python train.py --n_layer=12 --d_model=512 --n_head=4 --head_dim=64 --d_mlp=1536 --norm="rmsnorm" --positions="rope" --rope_fraction=0.5 --tie_embeddings=false --init_std_o=0.00776 --init_std_down=0.00776 --optimizer="muon_variant" --seq_len=2048
Each number is 500 + 50 x the weight over its row's rms, rounded and kept within 0 to 999. Layers, rows and columns count from 0. Numbers have three digits each. The size before them is the row's rms in percent of the matrix's.

# layer 2 attention query, 256x512, rms 0.0709, rows 51-55,114-119,178-182,242-246, columns 256-511
102:534531637519371525550509467540530530474504491413546532464435486471507537503441581437523496540615522538627479481554483435520521509410546490431488486464413541484461522525478511493552430482569551574492491499495513482463559491450490411533479501446514497511461477509597531512548479530480484473489451443521439509401556490518408559564446554530615518569509567494489536556580513519549523472516447432454520555512453445591463488543479526582519577499531520527581467405519594438459317510507489484615489395533525512526421489487573455486478367492497550552514478439565509521522527421480486475517533592468542451464609421461445498497487519469495513559397586521547529513551562499526506576603425504499491502501487494519517346542499422514548512573494572466535434448537487622542532464459445
093:523532435438520478508483542485467539531450519479539525507497517513534455511469492570506496518470433493493473507531538485432544531479438465501673386508531517482486460492563481504438561498489484555513475512550534454415433590356451560414543475483506504544467517521503521459557612565556486533480518516527524478437535351588484508575465475567422490553485544522502553579395581355457548505515483525478520472543513459451578456449498558493528601539555547486557499547562498497540436442437465576483529508467556565572533528442583373533582528514555581458491475482425538547509585487471475465503500546540582500487519549535523506513481472323507490585552500476518511513533509582447491572433442526499556538496541467506518456528516506495450399549542459528541507486476563514473486558558500
093:540468549558479467492495574476428510508416497441416405525521529563531588543525518391511474603431490478424415531479458497411550653435555509447497513600519516475572527502499511555480539405603601501559585600481598455525502534429558484494449547541539672462541520555450446489565545551494573478515475473457429540606544555508486452568497493503395487523480505467526521484547434603504536506470451482549585496431572499502432443546516594425593499455425431505447481574560542528488477560459464430442417461473455463507543421541510513475588434518470501527487504506520480423556522556427483511549541617492474427467501473590562511435440466459491566554463576602552463491525436500575503465557393513468483518488531448509569433498508417563520518514547512451397544410481501459538590422468506
109:535561507541541498472520509509486542494447492562634537521497477502497486517440560619340440442513538523556554431507540523514533590462509508470451438573425573453555545441484505518447522510604510493485550585526550558526497557619462461534515517455470504491424556549448534497431510474491365482536485430414465505490518495470499585524510500475594515490548448496583552578562514409517497523486477543483479526505392605492445449529576494503461444476505469463518477421484446502463472547482447452462558503544546512562497440527474607485577362482507464564465504488503450476501496443583494479499374511519465461464498450492536522464519507619527536491502457491550473535479464525577507490480510446458507477459376566517445629530587546456453499621516461494415507537475553526495455573475452
113:477527381439473534554584464542507487515403557496499403498455515506532557495516542492490507474438525493518497505507501563481522463588494499544515615581509478405501400513483547483426527506426625504461502523473432468451608496451479507533502482516433510470493518506453534520500484441530525551447442433521520445509448508506556526481480503471510561585551630530524580526472448459455430506516570446549559436558519541447565487503511516502462522308488515405617599516514479477447616516571507478448484544471532531415475632539557528487655538481450527477482656514500542541516365533396538452482617470460492436475456531497576549544464466457485488597457539440559505511538509498490492395489500425486485491567465526417497561507479491509404506464436496514501414483510496360580444546542463
162:561465420502520548512504478444519493494483511478583544508479490487564523463484534507496455477535469547528459515504499583412554524512492475521508397546503491535520474364534482495421422545527489548523494437471468449447496523459483650557504561444499500568544508501544472491485516549512551592521495486492471438500494485520519426553447517481481497505419505499538568479424512473513485473503488520491561432539454423440526432518452562467598515410539489473586441400481595479540517489493504509507609504555554523684447556553497488453569429502566437557408615433510515526471511631528472423471496516620543554512437552540508493429497529465551489557539509482548503484508479515486487571428473512498498389526512491510484420509497460403486483527487544516563481550372506630466505392495491
096:532472489508453522513519486545512535465455484523618522496493533520539492499461496528558555459563601489572428481621498570402532447596509495533390462465446514464451532445509489393554469539482461457569504493539505566476449499499506484498474441502501621559491523426495428500534505480422562404587588590488566475491499552479493492623510495376516543552461463553511592498539545482462558496554568477552449504527469600653566497411482514576532462607501519537496570558534546518575509481500545553499483483489477525506431504502508521501466503523512424497509443494480436468484496507582504423517488419449468591542536495440455466557499471437465477540455516563424527464504478526468484592540499482528482544530591449522474413523477519474541426445517465492432519585492488451481460432485443
097:443506471554610521464468523578514568497408504510537582525453480461486508502497491474533502451471491368520463502477483489459471500499428492506399577577569407481495615461467509449543460469506579504449514449472512509512481477560426499571454529489430631527490411456506467501562470470441546523547465518518476528423529505656484495558521493447433501524482537496551485437596482452452462488455503482544423451573425521450447481464511532566456410547521533444526543600528491437465438527524493566550596457523493537395407472463354559525489417484422546443423501506426509388441446538463485521532498487544470637457475545503474485544470527464494490534496500488394550472490503432519454471527579453567457441465529436494544571480506564443636558515426530516501507542469474441522456587561502
094:555500430507447476517537565548463528538424417465469484494511585491530510502476515452590552500508570498482443462602528607405501531599443564538423518533511585464458414410501517459357424458529543510465516436578528459523595561460535574551529549471481525553524499524439443432544500444490552517560510503602485482495494497595546550456546505521512587516582504542505593465508544546443516459510513592472463508508533502471438476544491450473526468543539529452629555529486465520470430582447462491542480460490479441507474650524640427496519552503528538580617449449445503461515613476422463480488563502509537461446552468487492489565504426433470564502511534421504556524436487576489500512412488476481517493533554597489512538543522409488413509425569542506591441480462521514501455553561505
108:467495586465559436510515481443485538478502502473560584561451570512448503542485518407542526454349541554434436483502498608479406563606497515476458488492466527451506569528417481530562491502508587519578479544476534508463587496486476536441487500480503418522517453501467526441378501481430483472581507593489507504520504463517532506525520550574545476485665522447473450605572478348515405543567433481508490486493524536404472503509528546518497547475457503551477487527504480462631541477469477487472473558588512466417521459559456504556383504442505557548403549484480502465487514532569431484501508457469544480550403486490604479543515512531471559530409479498555639517417451479534542546584471539559506497515534489439537607527523575561591554441545545438592510422445593532506494545484483
114:549547496476585466532404508543455545571423520521499500503524469514521581496481523508613437664550502532557494452519516547449505466487501457430490454477589639571468495452493496464508525476465575464417480426362501520525572547396452474513460451450470487465488485492466538464568438420510570544428477464479526508489541529495527423542505458556540500439465516506524332525518441526526485467471493420466563430494447544472564511493569559550522431541434465503520518564494483436548485460480492417506545518451553517552468461582496539501474478500541471551414442463580475535502500543500486468465502577466475475453466542536508497514599464470481505529546505538471576533487575356483452483552434514516493453457601499528513380479534540435498396482499548481524586598457583460399575371479477
130:442517543461466552561578471542513488503436510483615439544426516539485472518491510572557475530418547444535468479483477562531532548453506605477396479549534480489524556472475534466423529505600433529478511437464481485509400511498502550534512557518495593509453498480452532542469472476478560556564514494527479419431469558453578406511471507578567534474377522480524426481458460436490435474529467496554477337562393578485459469481491511512461532531575495480516600563501493523588514502484538440505501470470518537562518544505456513492635523553523510476506490478481540549505443540496551532507441449668451438509464539628472511543494432548515500607525542480448553469540508499533500514445548532539389443475400429460477524489460649507435453483414482518582517614387520439456524489478513
099:511436550455430495524501499491515580455508498407451454511517537451525501506471509353545537550605474506520526464511500505519527493550490544463367457439541541508511411495489471461534457492529617482543569482514561465450414531476531522501503420543540615488476530510600586514501501427509538553477464522500358538548623521498535464566466482532530483604545607467428492468583504545520480511446418484493446492530538476656385470520508448550565510545525511361534456552574535497588495480525505452547429481472541447480470485547515443503612455516445508469440455501540485537484580530431523496544579540492490536453463447457497477520539447495567526493539511464441521528443571460472491517530397554555529478507596513460519420509531494589619514497470580508415589469517533556510472412507484
083:440450481501512471486611555514531594445555528430491605468515481499576563504532508491556513441547467447608437503450475539407532550483445532506424390515549556475499500449480452445428535472484517599523485457509549483418569498408478527398486517397440373562438503546449510477535481585558540561451478388541551515418538575438523426533464548553377526540488524480446505461493595517431491488555473478469546537571448442445470450400440583567570508494489469520594411595525418471451441481487518552523539542428471487501505537412465541532606565547447490541458439459506429572472441547464519508541486538503578436472491414488466511518448442366486549503459588524513496442550529523539519551560542497492540516513508499488543449525527483430386459494459546504511407590533583396538481522453541
104:521399582519514519481511515479548509504414510421466488517582512531493481466502519580443463581550486502541479455458553498533530503533598436483515472630606513429516485531511489507517447497488487555479587508490473419512544541496521618523478520488424455519522469514511355513586456497542449488449449517523441519422508475560559436551475483515480541517594594504560558455500534554503527534598586495459587558463484523511582520574510532495583515515439503499582541483515585484534461555435514488515454436482381494497513603503451495503493472426450457485408439475532545435448408519564464420485535576488485486504534452603442517574517470445529526563604469375434466446501625526485504556452494510526547503533569409507526493476479383533471520496527469450440503517489549532498554398508522
105:478525558581475596430509466486458578449518464515556591465529463509511473463535423529512551464485397551522536488522493593453509466438527467546296493473456556511442522516537517554511461531537420472477474617461505545522477561631480410457506518446440465532522485496495561558433458473519478525501490575424427521461523451471445515476450501512481445554600533460551438478451437449464532465543573481444584433543420564549428537498456494505457472544525553542469436481503563507450539533525508508526513512597512480476449575508568550458516387443562464499538512565471423451510497478464520469528473586435466508431485573515517485536511561476507491499483441444431538514514574520463461535500513428460483423469481557514518524559550461506477488485593469495469512535488481536427442523530537
144:524509364541613512480566512497542505485475542497561572512416474509510517459526503586551473631597533531477474555527553539552495550418541454544352432562514449541438516437485504488441443519458507510477488484513455579482383512455458590552473504485488596478492513507592499532472484488542547542513454411515397467577471548455545537541485483459542489423463528511602556516528465535495475523452456513462435468581459501493509388532509463529537535463485527458543415574517477506595479552509486525508529513491627640505478615467412492433501440536496450518495575489526536521530459592418508494519548507584478499486414486483436473367459541525516421540554464427517441503475567357486474427515589467551515489506379492526461428514499508490426562509446520480508433530473501465446449466399516
104:506410573511407550481473505481484580427508441448438536464449490422527454518431528508622491448588476471506522503591562402590519517415467501463593465452397572620492471567475469455492504529454528492502535546555519513473562491455515425563474515491448504514409528482571460507570508458528471476453522522558417492557555549478533452482495524512566486568500465472501569531587486449460509510511539530533415600536526452495462464480496483555514540456502466646465545537437546450529491466502476403456447479567457428534488588495515460483518438504525537533500484463583400483478485440425493512522474579558491568430519486448508510527501517397478503546356540467460512474498612446548527484506543577393536525517554518466522274512496555591579502418516474581500529449518496464546573413547541
097:495494426481549449461468523529474523489578536496489607486432456497505543543527535586561478527520457473527424532458479545347546367512459512525438410554505546519582494530592503471491528478507403505470437412515469451487471504476544516482480483467554549549487528497459527484396564563515438522461511539471502533353551406523597434524498502557484489510460431496525479530466592345505424475522501452484576494480551511345454494442474472474538553553456498568514518618514492457534304526435515492496528499482525589545491485452510366499488411483557585550581571480438475498501586492538458523527477592569573439435481582495504473433520440513484500574503471497496549483489473458520483547434528520488513425463587526489507464533500480543497463552487523545542509437416492409504551426506575
095:588551508497567479568492485516500493452422462479477501504550518541525560510412457320371504552496546497494478481499495587468521594447468534469473549584486443411615416489498556534456528514510489411549614645601495442477457537448643519491490529493456549439562487539553484554458484515478607506544491540512576519413520435544476516510493477531506522597547385511524546447508431619514541496526498483548533434479505517494528439474525540521501442324510400538505498421525461464349419574486521408395479431447507505461483485488517499419405477508445553574522511506430549534534498488449526497497612598420496435463484517545438495547525522407541633525478536519476506480522513504407566576507485467547488473554482467496544509437458433489516525601568530558568561613543493497524613519498514
106:458495471502526605431495548516488472541460515552541525517528503582474518493502517654469596496558497523544498486558554484596543589572458481483511446540436483515340455530451477470540471523454610467425506539444612522530489527546502336550452512568481493465496556571542630530514539402502457517457488474501526536406466452516510550450566482482529481445393555489523444562577585461465429477459474504565480612452495637403452507547493512462428467391408475375564534565529414499388490507486475575533596570515483457595609523508456609461568524510525433596461503513465488433508479525545493477452501628435452494519428495520542448474504423605528547476553453443532488523486575390501479465490444475512520485465500490461496538514554540545482510633524496495484585510545549521492449460575548
# layer 2 attention key, 64x512, rms 0.0671, rows 50-54, columns 256-511
100:525441549518526386523616481481440490528488413577568557387519502506511526469550410509384534521570447535493499568578482509518506517499499507478667587542469472476443547560488477599541504443503587543534559542490407528478472535576386447488468480449572499580633480532520615519461529531522530511528443494514508403477513446550496500498418558571571467533482568612552452503439539546489496477523463468559555501473510485443549437534569522472476548451474517497542560555476462436476414529522525426512484522477500473493532521463443533468485545498490461465554474538512513509396567423604445496482520463537434448527508519533427590461451464496510502563501486547414575439556460518524521436525556463470496537461434509492485432509417531505497424495485490531484494588528526545573451448513475
102:396452463547584563490462559540551571470485510371576530550454564491500493526513516542466577523416566481450505413583419503547494475458523597523387427439462472488428435379558538418469495533446526540471427533555465453513463464502562510497455458505476486440509542414444470580516445553440544508526501572499451595467666450528499599458467481463568536532495538486443452450556461548394521516514572505461532490533512505571527495462434475528508560439491477503449553523469556488502446494463468558559493523548468447431549408442418557380488569476533545426507408499470525578446459504492575500530517394480453448426496460523563430431492602473529498444541513580478514482402525582463483508580487517495510481520474462484585502575506462455560450555478573428496572555451485522465514491560532
103:513412436492472539534503530555450487515495482440412552438512492482628541509493523548543470497350523468488522520475450420525563581614447535549524522582538375436530513463496474399561491567531488540422570531542577527454473539453508414509464535548530550475517612455542464465505448446503533504538545473488588429380434528538535433525528562486417482475551520508492558541523562475482514474545531376535536541477444561513534482470521551536564580479578529413492552603477461509456430443504465614528546552478523471470614483500454546524539477513449432513541519455406498411508446563539534425553391473506513480524594408510459429470535440489464460621541514536550449495342479618534453554562410529486600516445564507509551566498464560458478469498581445537539555507474499538456503536577539
099:483450439536536439487551571559508455496536553461473500552461436492479534512443570542539468525416516459495501537462500479635531500545468638582487464622440559386544392452445464530529527479451432555543514475590484556353489475505537537451487562457473362530389533447460476607482507487515487547582499537609495586456520484512513579421487491545501475481562481441576550510492498526400487512455597415548552520523507434472480512569502516512549499485422556473470523583509474487533463368523512483510488433528496628457407454478582524454502495525435495501514550428475535487430388466481458473526505503513444482399625480525498525469568509571510461504529491507481548521418512528516474550500520470610500481462424561410511466470456452492544533550465552478442475600480532482472555567420486
106:496528545586562501536539500536476462487502510463594489534524475473438513495510501543520561510383516420499429565517554491542485487445485536486413533543553476490460462526481451603544511540443477474508495519518427385484469455460521528488443479509439533531506475454450524510420598511426484521523544450465528461551443376524532610505533556544523539571546494458529505524450479452543461498456464557586517366493579504582507495529603460509488461552516483419456510426534500446546536502550536463490525500492537474425485485521473435615455467460542496562507479517537542545539536540482428479578504584483368487460509500506343470466447487510478443493530503463508521470565529539560553469533442476478551514504569506438527348528455574495494579513577441466486558498516548497519469571437481